{"n_layer": 11, "d_model": 160, "head_dim": 64, "norm": "rmsnorm", "attn_scale": 0.125, "bias": "none", "tie_embeddings": false, "init": "uniform", "init_std_up": 0.0332, "init_std_down": 0.0, "lr": 0.00827, "beta1": 0.95, "final_lr_fraction": 0.0, "seq_len": 384}
Each number is 128 + 32 x the weight over its row's rms, rounded and kept within 0 to 255. Layers, rows and columns count from 0. Numbers have three digits each. The size before them is the row's rms in percent of the matrix's.

# layer 3 MLP down (transposed), 640x160, rms 0.223, rows 435-521, columns 80-159
102:083177128146164120148165124143138129151139151185166158124087115109049143139135095170191190119136171154193158153106109157138112096186134142159189113158088152133086145162092150118131129158146138119123184149050080113111142120144131165162199126
096:166120148105112123155154155142107116105068110134135118126142098139238125142128075140168152082219116154118140143092120069102126040174112146103116123114172151095099115156123076104114109068130099213118137160091132077103142154082137108141130162
100:123109067170161151111102106105084107148177084060119108094174136107134195172149125090154091128159143109078107072107118094164110182148129139100134114135156103096113168128102171097125090126125139110151049179174189103125171168125107112105131077
099:165175079099144106070156115082150116087178178141145181132106117119168144055118086191113121101061143090135097157115151204171096176094077071135119100161094123124138156077125128094115147136113133139125113133178169096154125151076112176136123050
089:172127132099135135153163152130114120152157110115142092149151157170104081093130197163146155071214110167044110161155140095149150121102125115150159137088138118120114155149131127159138120117105170121076128196161088133112155124126128129131142165
099:074140116145135121140135131149114182117143136122119137142142109126137060163203075112118071156116100122139158129160150215057115123131199103099077107113153128109158112135121129135100119131139119136139144164211094135136135104160215122154114117
095:103124102110164076142144212142138113087102169100156193162140131122134080160181178064098100110139231125153126112145156133171129126141110110148105116099150117171132174132117116138181163076114117193129164129141140075149076142070136156105045119
099:159117114135154156175117155149113093111083113141146210174127095079187139126175073158117120093126112146092133152103146131124098113086154129154127149061107149168095110131145145120070089076093120119144114125143075148071147132087142175094135144
100:164160160105144123186136110083142175089112128122143181176157113131128041103100139109102149111123088137159163122152120178078099152106163129084145166104097113112161095131084127150120131149106132212121210109119080173132139098122164141115096128
116:150124085147085110164158109129168159201100158092101103126114175072078142188133118128073122070141116168169172162087169086100110100101206126148108176124084131185105122110060108147153152105116149129128121157133143093150102137125131136184134092
100:068141092160188144159112147107109166145166067157146127115159106103164141097121119148109098156134140124154155096153150100083120155171139175155065122155152121100140127144085097112138123162154105163171154166176103147160136121115109206188135155
085:180144144080088117126107128121133083141160087099122111145150108211152140110168156122135147070134165103098119110119120121135141134127093085122089077163104169124087094148132124196175089091137116151102174149147169089172188146189112155136126066
103:159082111131105133157099128104146103142132123129178172126183125063184214160070106125095152206104088097151119147093178066156065168154134101112111091156079133138107189149124176091063118129096090115137124098135162129149149144117094123150129130
112:117153194171165104087109163168101124114139061100082164108189135116096102097092149152079098118109110142087118157103121142139129191113121168115096095114123106111114080176086149118115122173167070122136099086157117145150149108133085130076107156
084:144137102148122166097066085131179182139109061119094158125164093134130121100120152183143221118089130184086137118170112077134073144140108194106138123097151125145080126121112134075197138130110173159159119129106088130096187100120147085119118086
103:074137097115150146156119084169156141147106129136114076171090171083141177181128127086147149106102056158157128125112117100175097137137133097162136147127160135151151143091099118132114148118135056085125143164169127149052137099110163175072142130
101:144125107184147182093116108135169104147139097139160163138168119138143162102157115124131155063105107129162156082114102129117108144134153134150087134094127138154111080092125130125151145126118119100115114104137138097169146170103078182093183125
098:147159083169129152093066144148109137128128101050154114161112199103133148109124126176153156137167137155131073114139142127191131158140173105087129131131118127146119156129126106093162149150127078098125100142112145157083202186087152128107130132
091:143108151133168123167143178163130085041156084157123104170100175134067116087089167141171126145134068193094114140137163168086112157185145158116110126103047135103135166093151065128122123126128132153085137124058102117154100159145126105160131173
095:102147059103117109145132161098133109150120109144136098152105110099083196178131109125099150116130126126118145147140164117117123136134148187127117060135149144148157121132072104119190117136089134088132055126138087115176098146120125075123158078
093:121136111096179185137142140154099092138144075118132102113115163139194174161162082152094210130171110120176112110125069143141123096107093131113134154129081084157137125113152103135171147119137087172106090134182076143134108091115227162135109143
108:119134081105124179121117131139079126185180186160143127116136077157126135126126117131089120142117108109109105063081187150154112171202170173095170091176128094172119159158111171100142129106202149163163103106116108120088146152115158107129197181
097:080120113054176100146102110128094097153067075162190125088156166151140126086108143113147102075133114162085075068141098101165109109136123169095129164094146158126119057170117099143088129082047117188152157131112113097136155103115110114156188139
101:084104105097118099131116113172168135142081112175130126130099097134118120172136123090125135085122126114112155150133118136135131131098090120120116086100156137106125148094172142157137180081113165133121151110128139246185124134108139057147141139
101:080139103094126114078162154152166134156182101133134202145134123137121120160123134072157136119086163129127128096197116143079143065090052114134151121087116160089071130132162123114116183135085147148132076131122151136156124166166126113180143122
098:167144156141097151142101111156155076121169140138105132151156096144078166098116165126171193150183090174098133139139172150163109129133083157106150105087143102122103127200116057061119117124211168156136149082134106167080107095137048191148165153
101:164148107154131056095191178126124106128102160136153187081119156109154148141126151149135076055130156171129130098147207115102122198100110118121146152180100100136124161136223187130132152146097122141181131161151178124111086113124060106195112177
079:100136106139124120102141144113084121136166107154092150187122147124105159054106101125068149119108090125163076174137133149213161104107062120121131130117114158111109165121072110122185138066160113183137172146155067110087101138150127126172133085
127:138154163097158142205129105127132124144115139132171096102155125050128168091098107158107092117081155093134085119095087093121171126094129102172089102123105136125137149064127144152127134024134118136069135150173113136136160171158096130073154125
113:112136092186155176096156135107164117197157118137127212156148142149163114120170138108149118116085088155074097094144118059134158144166082149114120129105161166081104149113117124129108104105125164186102099135156095152136162088166127161093117092
108:125199107151096140107125137129171140092214172106124095104162096116110123154114120132099125179106095111187071092179154132082106183160197096103126031107101134134135154143131169101086145149157119102198132108138159124218109131107124153149154146
088:117142083147157167097156121133106134108066201155104143115093135135111155174109158162180060135097176108074120129099163164183185097138089105148136133110130112132087123117102149148154149140121117161072169158135092084116095130049141087196107079
094:149151129167131112179101118129148148088137135105199103151180162100156148117213125125126180118125093149111111181102102063123118174106150074149125125176140171084104118185070085078112092122184132129145102118128114115118133148132108180144060112
100:169126175118099136068134140110182163085121188131164100085109128136145129121125148097090087150154132116078083140165165120147078140117124173070167120169133101099099151098123037138132071136140086107175149148193059158140137091162142161176107138
094:149117095145107140136126127149091199055149161103113133142079134067119126103150093120123168119190116174094074114077153060155080122149100151132091161170140110107106099130087151089069075115128130123118152120191161096097127187098128135155152164
097:123131144134140113138119131121082083143144103160134117164126128158112128114117106090160143138147118120182131046188124166124128150121091147166222094185140120184083104158154140126154129066135121181151121147082084132143137184096141094142127118
101:137099112101127181103079176194152075123062052079151149124084087163093101133068127093114103230128124140162159114171179155146110112137128093134181093148153149110178129170151115084121076096128131076196086172070150115130154128122101124157094148
101:134232114151130171053161133131128113143114137128143085116130166070102104106137128122162145112089112089175152090123137167121087145173124152119102085102108178079125196103115092149163061148106110128065127077132159159155159115159164106116070109
095:152137125174103118079149098101132132151122116156176132074084111142110137161109115182125122105115139119133085118159102057164179164130149143122114119116128106146153125095127140128096143111106170134135171125125125103083098098100165152121101132
102:137123120127115157131197147168095154136044125078050184153097090167140115108142145123141103097189199102166111096162097150080142110187179132140185140124156114194097132161133112153122122146117135134126126188105101127140138150077153118198198141
111:080125110153147151133140188139111176129157120117074153142106101065095098104222174159166076122125130105106093116081149100112159125077133202150117186127102090102079077149133130085156111155101145111123183076094138173122129123124086121168157107
091:124111113092111122165163131128166141115107120121127082084140104101163123139130166152113106106164161122151078088140153091120116145116100150135129156054106080072036098128171103145115143080097099127081092172080105148121157141095077084044140096
093:084141070106071063065079153104148136139138121141181154069131100229118137110089148107131140072100168139134107162107111205147105076180164121122145083117163203174111083146090172148142156067131107103118143122174116121167101152168042121165124089
093:142157141162126100143121065190139140146119115124128142128046121144195134121116140158141158146104140134157144154124141169116157112159128175106154082151096147173105170188176139125066136108080151077096200060140175098080118143115148107167162131
127:201111179136108121130119075182064155063134117147133128108097102159099176153072078162127142173155216117074114132142149091141120149095172133115085152111105108173093116134154107119164119084138141147113131127120156113129169118144056111186169114
098:171101132110127107113147108144110130148055098137085104063098169140165126124109131135114128083100102132123107136093102145166099131133139040143087043147139134198102063164110109166160133103140125124155090145155163105129066106171120103173110110
100:115118129110172096140153147115101107125182129138123146089067148158147165138091136107133202112106139113182146112118170103106061132098147076094156107146143128127157089123105123144122111135193175087080089080141145111086110134143122149064129143
096:112110150149113123079122103073145092120171073134175138093181117020158064097146156087101171093161089172195122092098173079157135105130132169075178126092125116152081093134084153105100108077118130149163097133087143093124110136119127120178144129
104:141162143101144169128132113082118168122164057138147121160134155143168175152087093127172133173106097112129131108154141153122072131192136130079089166181153190118120120025133124141113152160151175126163162120119127126155134187163124119112103132
078:091125102103091109145155125152127153132130182126148136151093078094056133129096120109158050074110083117166127109093169096148072156070178172140161147057109122099080146164152105103127156121175118145147099182141131117084141101138166113125113168
116:126145116113133157143152147116133153152129095073152103152167111166098099108099163154074176158139149083178089143170167156090103128105069027107158133135123171135128159128137130103124106094129129146081138189157093115175139084105078108142071099
087:150135138078129165031124115113181126148145110164081111133114141172158170114149082157127123080077151081116105152154121157098133092105051084179125090125127082073102159154125116136159129067102151165100143124159146111128136178141113135153205126
100:051133146112080118087127134086136164120127162121171122133113059207144131114118146143137156095132091107104142165141146075138117181180118115149154137164104128099096125116099114137146070090158127167069136112116102116127153122148106132157072172
103:144142193132069136128140096111109154172124103116128170104152154146133097109059151153113136130141123087106119139124189104116142105144136144107093111180126146145096111144106160105104133123149079119160108144092132102089098136051135142104154129
101:096144155142094102105150156153103144144130108158132109113128093189140151127113112114090127111138108104130093172172140152110112118210153127147077149117149168084184149131109096097169153154148167102124182070123128123125169084065104127164159127
095:149156148165154118147150111103134122116111118131099178129037132109175118128150193119141148140115106127111139157130125149108154120180114118147103155115200150191103122155099097137089094111075165149107134107129189175111142161160151156156136159
089:105168144116075113119103059133129088070156125133146177179160113160136199117156146124129134139143059121127124103094157099135125161138095149098126135143048137126071087134088118117136157103133139103158121098142162175110164099154136108090085148
095:106129088130116183098130167127089104166123158105101092097123104147086088111143119083125141118069126110160131087093116153098144070114118142095122106131076191111130158105107177147153038104147130109112125113153146082092136077153151064050153148
114:152157148078113183144138141119148149175109156121133116150062100129089092123183115160127144139096145098150130160181184130149104116106205161115144135061154101086078073140168154160070100139119078185104132154139093122138141093129111084151135175
098:094086124123140177176092158084092069135142102173136086092138074156058128104087074162142197093109191112155102092152132166134151107168158125149189079136141114146118111115142139141149177130125168148133131113068109128120156134134152092114184133
092:116170122153119105095102116155102097150157143147137100139137127089102159131060127120122127170151097116159149150137180184137096161087144112135126057158121125128089076155137172061079097127079105104124141132145094111169109085136130146109087130
120:092191171050104099100117087132183150130124207147131103158061125116160159135136075160168126082134153114142143111128070080119087120098139143142140202130102094152122155128162109127160187155096083138140126112110187101104091201106171106120103099
117:155148105139188121126165109115135083162082092161117091106163142142134149175140099120104183110119099166138189050105148143120167191136135172122135116154092107124135091179118170108136084168119162172122115109161103181150127085137100117156152083
106:102072149131127153123147120170128136116224128139155123143078112107129120115094141142143138255151140101138189184166104145139126165151142171148118121137071154141127120129171165135123128174177180112084064121097131133146122092144102102080166117
097:128128130128100109098160109137087144142115123141177189148125155162101174201201149135109158103112112115165123096114123174116097084084110137209093170126111095090098118094103169159110122155097135124172096132106156083146156164156150143124152108
103:071150107192119115142106100136164118103150142079149135114139202120184192126122098143166068134164128140170163105073098122161140138077132102127118128099077126127083123128124110152095177126136131134195101125137126114136145144147116176115077145
096:135086134138105167172117096089120070154137066118143097158198152166132060172135120160129171180169098189081121097156210169082125091174088140115168153130100123099145094101110140146124133108130108113131081171110124154135130149124126124186127084
100:112158143106120070080169108137097132108108106093143183110092117118172176098114097177137144137122132163120172096073130105118113101123133164096149188180135152040227134140084069140119117169135132165125159178110127161105124160143129079131162104
090:164123133172125182096055226109174093165131162135200121117143172163097073134098110154104146138102089114165133112209130132123116147142154091111137118165078117142074098125114098096090128106081108117163133157156159116187125197087143149152118181
098:143108135140144103156097128129184181168119057134134149088152144135114126126073129150093088140178080084133110103061153121099169120167107121135110164073111089124064092115122110134155108141117112106136164125115208071148164105136137114094195144
101:138103121097176082225160041099163127085146111149106150124107111096140150137095066139149134132091126144150061114130139144161117132158158103088159148134083061157118133119142118160182137183137120111165089108107162146108140131186132139141181155
097:136084187091162117160203145138119146161158122154133107120069121114168109173195075101102175125127131131143182075099211127143117143134216140164124107091132144106092123147155088122163140105164108157136186144120176113138082078096120119130108102
108:141132114112142143136107111141095147102126079145092059158122143108181144100064088154112075156083153187114141130089130070092133170085164070141094167143149124197144098143158110084119122170106138036087135098175053072143163119136113140091133163
090:145112127170104167181176127127116146071096133132113104148072152114135105142111093088142151130128120097084114111146123145083101145155177164128149155113083110129104164130046117145098173057125156096126121127108151087045144083189182165151118130
118:104116098131063106093123121104090136146095188140160083154143145073086103079129150114169184059133127106127134047139072172142124088081143092120174084081081132123088107120074158142125156178125143123109121137102090153122123124154118122135124152
109:084131140122150117145127111162058069101119121106146165174170116094126116091180121084146161120177158108103130058135106116116165092146157119118123161111105112178187117079156116144127115159137113121190112128145136115182117092124131199103177110
092:106111139131164120127126092128161142094059122147175125137097091102123141097114020165077110121122073127104124156146195148155173147157128180113118114153149152109152166103160083110141123199125105149102145082167112068134108124104181124139099158
104:117162154139144148129089146184110136173157141093110148150184134130129219134167203135190130061180134096124171168089161131121147162115141134082107088154110137143112124139176147166086084103188120186099099114216165111088117193144126134149120153
095:094101133136116134166173112168062137126112130078181107148131186154151110107074158124108188171146163156164107095112237151142177127096106151167081050124140166086068118139109049125124111127109120093120180149083051082140118094157112188132126140
106:100144178128096166111118159166117073154077073150111108133158127062158136181079094157146178085086152127157177067123063129146116161186084102092111110092145065103152154093151101143071126065118147173120078099088161087103146146126138159140133128
104:127123133156085110128118128094135123158098202121116164185120155099116179090123153158170081174140118154065170078109094136149112160147145064094137163068080087100121160096126137113153125102113150096122132081145175129094159168109132106105180073
109:123135153154173120131068175131091112138136180156162090064094156135126170160070139153132157121120139133149107164166143133165112132117157132109132097164134109166092074127136111097159150065151115158138127063162151087165069121172096092098114158
115:094126111137121160119120089135160154156114096118127159106051151117172141174053134143112125092094158171080085191168121144168097150043146102108075156166105152141158071150094137104129178086112135115176100151093129088149098167181056118133131086
106:064061163141076138082144129130086125083098065119109150114156085130111130162110177143102131164158115135100188128132119102161119068112119147141142110189115141086118168149149132146086103084132091167155149113152138096080128092090143135149157143
098:136056125170152182076135164094172146107079132126125087150119137153131128089143127152098110133107154106122183119151115090117152173137115117150156145125167062185122157149155167097128139114165186108126093114022091127178074126073111099113104145
090:121090148109189162125119098122121101129142046056160158154134102129177132142192129133121131099112093127154119111144125150089128089105072113136123085166102141175140187105150045147143135110104141109127113109153106131120075154125162120111177145
102:080115125165157089103087142095084150092095149106129150106139172091167134146122193097046150136154118150106144082135101166145094145139216079135133123132100131131159131129098076132100153156111097108141149181186143151028106143062144186104127135
# layer 3 MLP up, 640x160, rms 0.259, rows 436-521, columns 80-159
095:162118163129108137150118131103146149150134229141141139151073095111089174109120180134134134172154154162080062105134144155150139107128121137156113143112157092115095103114090140088071126175165055106115145100124147135168104130096123134148082119
104:132073187169169152133137178114136137113211156105117139152140233116108149175093114098056098128106145147115131114077151144109146117161130145110114104077133141121155133194152107055134157145198083056119126149078145167143093137103096147156129130
101:155106142146153154178073108100090154140116148128140156107152165155153148135120120065131160150148173143166069174080117147119131126134117125185106091074197175187163120093064201145091140069151107131186153119083164082118127136182158161107152124
103:088161085086159149123054092081153146089089106148163175127094118073135180155113131133160077172102081050170142158167139160114136139146161145086079049134125075119073116095084097112136121134138094144119173138085139140177098161157116119111124141
103:134160111145123134122202183114114115100121063134123111090121121090137124109143152118123167144103081084073139071179132111141165196072097156099129162164120121111127145122101180107140110195130118138118149110109112103141159123138051223072106136
102:115129136140116065109073066123118159036156104120140119110126063118103090098085146108139134107142058207146145114087107157102151118130116084080093055114179099109145130116093087133089112092236125152102083138085124080098143157082100107157135159
098:098073109116144184153189130141093136134143137080136165084134103136139109115129127144098141083121119123121133072096135164096129083082123112102086071133095117130099126071095141181125125141174193144146148146086147084185115120114098171144156163
097:073107100187137147081141172153111102175165152095146087186092090092129086142159094177061080120133078108127184143147158089152099137113151170152130134151155072130081093111152137131106154126113123183100141146147156168072155154133142129139125086
110:100139193077102077138099117112136181109114087137141108118108180095132085140154154142103101153090144110113143047118142164115201093131080184190174104136147046174186118114141131155142144116112148117168132128098167172082126138142152115123133133
101:150116143160109122142091162161127125104114122149134067086119109116089199102144110132119141155137173055145127121087146142086087083117173091062167133128154096147139171090134152077099148147102117075135138192157106103140147144066079106092102106
089:082153143117134097130090135106185143195163143146105083125076143108082102091152125128152114202147051115135113155108150136068128056104132142141129123107195066144174218130151112129049133123134130121194125080156155114095103139088102141101096185
101:141129129153118188161185152121127134129115184108108163095125158127148174116140135140175173160098198084098122122095123144154166085086115140115128046151147182120170152116121158142123219120132155148117061166071112095119144102092143150124124162
098:118096113146139147085174148069116144051141133128156098123130122124121131121146159109168126078133094071042094165110062118131122085146132137105122116155143071118135146176122109141181179145116105116089120112110126123123087077113100104120195168
110:134100144147126105220127097144073045127123205105146097145153124103122137132170108091091046153169139088173148158104146133123160142104185099128167138160062132141149125127161101145110110105173129153135133135172132180106097120164167137137124155
108:072146147222106164149145139130162133107148096170160055093117081161116125172216138131105097102134138147122080139112087112168123143164179142121138122094109096122123147170110117108093141115141084088194106119072098119169139102098071153066097099
110:102161148151163099101193093115091109103115179116114121124084178144153167130128105096145104121160172038154148117151090117081121062077143175146104126158117155168120158090121127138086076115163167129125159191131093109142098152135107118066081083
101:184102116117106127156109091100100121170163110149116107141123096134177109110150150109097083147127098091079181189075098087149162132095078171163047149155161184129152119157155186048149142148114118095102171107142118117178088143098134105143077153
089:130162077154127149140098048116167144127133188160119117086138119108044133161126119140141150132113105134167109146107211149185123082134199137166169140139140131139087091197134185134100078081132104075163129139184146096118111113070133105189116092
099:206076096088099146091150167098147116171157142061097165109157102191149146100136166124085098111146136117158153126129173122142077121160069108123106100127172132122091156070140193089133104158109148121156127108074174142036114148142082116149115078
091:087073107149152126146133110142138150134156175103136102169123067139116196134183112083095165126118116087090084125093137161124155119120131160135157095164190078093093073109055203094166135110130137086118134116169101074195116094128127109100105144
098:111134090062108212119130126115081154072140073167094145138121122142120158093138165142140139117170156162078100138132132179076168160111109104132126139136132108159153170138139127111145125142107138147091131175201083146192159121171125092087144150
107:182118116135138136147157153140161160167115181138073133147095076130075127073147145129158137156150172121182114162122176165143148123085155111151095132103059080131140076198069153118127195107191126114132156132114159128097127218127168122110110090
097:097164157160125126143116154163110132098154085158125181095136139156161054118155192083178087108141107136082117119148191137178126134093152096107107099112137137136082161107043113138138141171154135201125125137144178130146157099123106132088169117
104:120132155125093121160139097171158203107101140139076162128142149101096155119134154114141095164115115088157129134222104124124067137095079074103139144161095108087074132097118122157100066162139118131113099130100087123124020173117154111086074099
104:106087110144107127093155168135064098090127118062137150099134173196140105143120116105127158109144106196113121110141136158166164068143127135129095113079168147139112127088099209104067130116092157210128188140082130083122149176118114158110110041
103:130179156080152113104118076066165123152041156078093130084164195155104155135128093145123068097142172115112152120162127113142147083105107168176123107123153086132111096136128094106138106179167105153133128119096089077107138051101118107142122097
094:125117107144118173157107105098185130098096156090117103142146103079078124173129136160116106150163171116166119118155139101106105244131169161106076133113111112128137104106138124048080149142156106085059101101114182105192130102086057155119134163
099:102126127158141126175159104133160145162137108166120164053088090136135107124155139103101125207131145152118154075146124089116110119071118174114105126154121186133148155073091087110130158112095147093099134217181152159109174143075066085119161092
104:154098167146141101160118185095162113212136116115094103080106120125152125108115148117160057087130147105142077095125121138172093101081116112104150125072096131087131091140136162078134146112167053152094093183107141133103153156100115125075102044
106:106105109121071110164159123079070199122181132142142171128179170158157147124143132077174112078134124130101140121125159146170182080150053151139103171105104128091151167141115124147135120067094099113186191122106086103204125139150113091146098136
104:147119211105092105191117136177126124136153077116130105091144098115135074101188082119091157146132131102147131144143093111085086137153173144120125122123170135089142139120123075149059102148125165163156124132120150124146188146176109147039120178
099:120163128104148129109115113122159182152122204118122118100175100123169110134121100175177138184142143147145099082133076168126112117128083135163076067086130124098135126085184177198173075156104092107114118122117209095146197143179115153176131158
099:068115113120090163173138132096118080155102112113088133112083119128142176148092162127178137152116124106163168099081071106163127136101163168108156133120179132163114117091145118118104122143136153038132136166150117124209104158099120132119109133
092:114107161122087116127076141091144129148165111173174117126175149154096183122168138131125098131133173090123185120181126121080111143095133194102153101125108080130144180112139125181141138099168105109177137178102112175137136086146094164128201149
101:132082137114164110112126117178135120118180117130100115107124161076135217138117101176175132108076138136125118104159127131111093159152098125144123114085129099110183081104152116216146198134085094116105077134130173073107143092083152148089144107
096:199141168152173097147199133080102146134150156130121184160127131153135143141140162187121123101115163115100169079148130167176132113189107126141103130166100121059114069157129122112125146015092142124099128144129115095150139172133116174102100140
101:056183098142047150151103139122072140171129171136097157069121109134144153143154126154104139157170136145166131136162134123206167141091140117166149138130112084157150093134149091135087131130097121096222158178200115162127129156142131132095127146
094:077110148197111136107137099143146113118082094111125120092107122139129119159143091145149147163149147129067110114101140063123123158105121151173153049105135081159164162121139134125110112094145108153169149084172158068132130090100118103112167194
090:079084155137071144106188144047199119148125182108125124106125160045136161205103105066126136137144149137104096149102094145122101125134170116082173180134070118187150085084118118152107089149146155164130171148069121120144121171129122110062178169
097:130138163135164079076124140135141161173138129109094103138160146067144129137111129097103147088114166135084199160104151138167112086095123081136115090145099233216114117140154105104000171121116132169106145129158136146164108111131178128110158149
088:131152196167060155096141198132117134113168103157148169146152154173170117082173126143159110108087109135100190127137098146118117139090111133146117111127123154184119078147058150154125138100123118118199071068162126106191128097122108164143141155
096:160126164156058128173166096129130145123141161176078120159125155038144118101107103145164132133116116067176134136067148076124113132044091111150144171121151073092154148101141099154101069216112117126170118129106164132123148080138124116096102134
093:163114215092163121144136080111096106115136126138063118132186108187119124111103113122185083113102123141118143132080165177148126093088113094176088134042071115115138101104083108151150106133165130125098136131055184140110146158176148143102123106
113:148185119127068097105155145157148097096158133149162109139163116172155088158083166102154079142166089187081145069067124118132093110126070117126159086114097168179100158073156153159149114072168089064133140095078117126050135142082169199129116130
095:082092137122108159163119122144131120135185124127150117094080187102096134135159159107129097163193211128136174156144142182174175121097131155081130114148172107109121095122093120114061160076110135091115127158107184129133144162131143131153127082
100:102126131094122061109135131212133179099100164135132108165140045105112099109158112119139148087146092121122106127150148113152182099121135166151139145069068106123115135129088147100130134135096036128144141170156089178119125130092162082162078094
093:136163144151117117199129098158146089073085111119115100145225111120110122161094104065131084138105130090115179097161118135117191089104216123091111168110122105140085104103143165116082125095167113133128128112052126100122100108146107134089137106
110:137152123182160087198106124105094063169158168211116154134128233051133095090157136117106118087101129087107140114145128107155147070129152139145176132102134169138164114127126192139114100187105177116188116142132127116145154149093107067112119132
099:164074149123151155106141123126169120052134059154138089137136180139199126102115102178123208155178143115085107081159127128101217123177082112149082168152156123156190119113122185172099156150083108116082153133148156107132158146113091169104154130
109:131123138131123101153107133137084102136110151131183100161118157080080121174158135120167099079143153141117094117133137163130163195159066130154118131126097116164177120109132096102169140152168166095159114075099151115136103158055164118175122152
094:100157093173140134152139129167103121115127127123175204104140132100073121114110163128122120167201135101104152101193140146149131108202122111090145128098117116140223120071122071182133154158098061136144143148145101184089143136123140167197158130
095:143066117173093090119188136120086076159143165148122170118171140180154131111162111120135198152175114140121159175115137085093133098177145076117116135109106081130177130166115161152148167073079129089157092153080186111179122153120124126116108112
099:127126114160131121107074121109189088154151104183064126111149111146152089180149092120080182091134122115133175127153174065135084099209070130118178104121136097191081094139150126128090148122096135135121145171155181088111203139121126126066115044
093:126116160159146144098171150099035128128135145164151069123107116126112107115133167090153170105170119122098070094132135037070106142132113126166119123120124058162122204145186103171129072111169175094135138144153131121185109151106140172158056099
094:146120152129112124127106170179149104174086123104121121087121149075129202135144150132078156144078107102146112170155135137099134154171128077152165149102092093098124118100102119105168165056095130107137213160176106111123117096158046167138144109
093:183132102083195121155100134105168090120085131155084088119107179066098072160144101164147082113138197138193170161138123160111166093140125091108159167062147123134218172102187169159132058144143130129118101145099156090120101168117131158120151118
094:104147120176123168143180203117105151179108120106103120123101109146173065151149132105114113101157200110125128089125113086157117211108201085085123144157098117167131132189166115150161059086100093156095098148114111103096163138113136153069114169
102:138088111130134140100119158151115106163093095143134107132131141152206136161133116125128078099181112140162095051106064103157138121203114086108073156056147140138149126134104133200085128080119149120223196159099099135112149132131141074129090141
109:138130120160143095110145089123150170104135135089126147152093185092145093174157213184117098095095093144131062124199147102062109133138161134146037172112131160077120171148088154102145113131124080136165130102113159111102102140116162133112115126
092:099104100137079137084122165163128094137122162181103180118129152109165107134089140079125146112187169140111149132188098102166108093091101125120136124081156074153087174159169161115101152196110120172118114142143144109169159156099151146136141102
111:107128111117113152176107148089141143075068156129083129150099140167099151109167112118151116118074097118135203135108069115179100114075158147200122115152128084193096168169153111079142115055089157083107078130095133136137128162184114092086080124
106:158119100131184174089123113136076131077118121165087096073113162135175191153106092085148175074109095211141118130112114169139135098121158103083137146122104118135124118139125179135144166097121125115140067107123146188131099087153101126143147113
100:124141184138107156142142092081098128139104086081144129089129115145132091116136106119113155096148146130141077081132110087170148105143147162101109143135099111146146193075114113167144121089166059093103130171145197125146119111137199122210187108
100:122104161146110115132111130126118092132179136131108121137135122117175149107118077125165144175169168118135142118047043129134066098176171076138068155083154102151162104085090131104153153157138105140151101142143137124150157169127076109080125109
101:149153120125125130102139189100163113117124143078117101067120178103157181150086165112169128121194127093121089087156075105181104138102158116103100175072177092121155114174133179121164132071177111129159060095120130060149125149136083109145084133
106:089162149160148091139142173136130131128135162183095133100081154098123161141160115108117094089089209087125108090081097125133154175112149125145085070156099168126203145152174097107138117118135086137143130081134089122150160191043095108129104142
103:104196107122120184068041123087094156109086104085121160145139166113125147124125127142109168114134115147125187112093108115118113143096203117088154123127149122056161157126131071162079113087130133135073116107106158129112136147165145132152096060
096:101148114090119101175105082088092115108113131123004170133146123090075121106097148127139117109136113155131082144100127141127182059131152165148145096071198139120134116155154166138129069150174147139156132121142089141097121081106136153147128087
098:061161104156173079071176168117059085150115196113134098096140189134056080168124169156108128147141148119142156143112115192131163121104169162184133120138124132131173210118137186134115143102151196184088091105080175068088105132107152096119070163
098:138190091134136099179146079173106141158074142129213120092084104126115120126167130100157126084112139133181153075123106097121103109100145150081185152131172106153123123066144115205143117090156126162105111135130092089187166136103145099139157123
098:134134127138055139147112129165137137135134112191189126103114109108128133136074136168189126126110170172135105131116117102146118118097141142142159106105113090158054104053178118172151065153106090117040125167096080160131195113109124160131112191
105:090122085123106099127082187139116091161123130117155140192151177063084119124123087160067159153115106110101165129116183170140130096140145160091121157154115090130122192127080190181156114142092087155118105163190129162131119126118100146145114128
100:076094128143105122135146176129162144127165123115096080122152155063177098142127157095131132164138086125124167158151177075152166118140120115113071146198100135141146090148154153156112175173102151133155093091131095199125072118154121111105113140
111:132153143175138111100132110117088094119134165073126090104146148142136108114097136080144070145090153110117122094095148156091147122140207192127126073073120139144155110110130100135126127178231097157077114101090103092166152090102102132078110106
091:117166162112139148119118123089089106111114127115176142148124117112075112131161108196055117138158170162117111155126064095134148144160140111129157171137134111195113123147140139178129129070090180074153123159113136142129140155083123179114123097
102:173150149149115104127142167171085071072168119148139050112127174153150140165128123197141114090115172130100121154124119135150111157175121092137145136064098136128109173118117091176128164153075131154127154108112163133135134125131141164063175104
095:126154110128095117127132061145110131129127092146109074114099114096108181099175095087081136107149178163143119118137138112153168133101130124160155152100090164090158149155148141113082102175149097143148174135144172146118101107143108161119144100
103:104142145087139113154141152154117182132124136135129144130094146119068142108150135140133109070177141131071204116121163080107127115155127161123085166139131085137165127150168113061138152108061138127125166158165136159147060156083162077125106181
105:102123121093134119122150156162114156198109124100119118160152139137173107156132155088107130121147140119099124175087159089123145060193126158145107119140127073151160177125107176122101166138142120119157128118203061089201098099178123095134127106
104:137122117120147160198149127123123086120110166129130151105099104087147109117115160160136181120143158181134076181193111075120171193118147149115149131098087135168147109128138107132151152194064096132109110191177162152218161101140093175087105129
105:133074140078142142130094119100157102116142179116114138098095116139115142124158148093085129138106085092118120171158128131132140150104118060182062115100060113191148087131101092098191162171164134093130195140152153096141132079178153102106193131
103:083132139155136125173095150129098153087095100187125150114122190111118103085128095069063137112128161083110156135120161120121131170174138125092163095117074077152120149138175202110152149143114128108160184126110124124201084058112081150166120170
096:071122148070155066085128096143095162112138118094131183119127161073113144091130135103073044177147134162150190140069167084139137101143117125157216164126093140141110128139096114127089094090120190069166102140145093113125108095113146158076123117
098:148167068119061066152154112130148143144119134060133161125098121106128142111125133071105169170144121140130093179171125141140064111148142105195072109125140116163092113106141146084060135121131181081126162110106169122092125118138125176098098077
087:158130111115123148184048150116137116098104130125117166146182149116112097158152100114108100121117115115131141090193166118101144104133120154176095148105084115123112112132170165126144193072170164114160057084094170121111140203062165149162065137
093:115141091106062131065120133090129028177156119133109090102169081093122082181124150148128175145149132103106121138117167174175140130155069132124155149113161088117115142121110110110170139115138145160159139101087191123154156160116150134151082113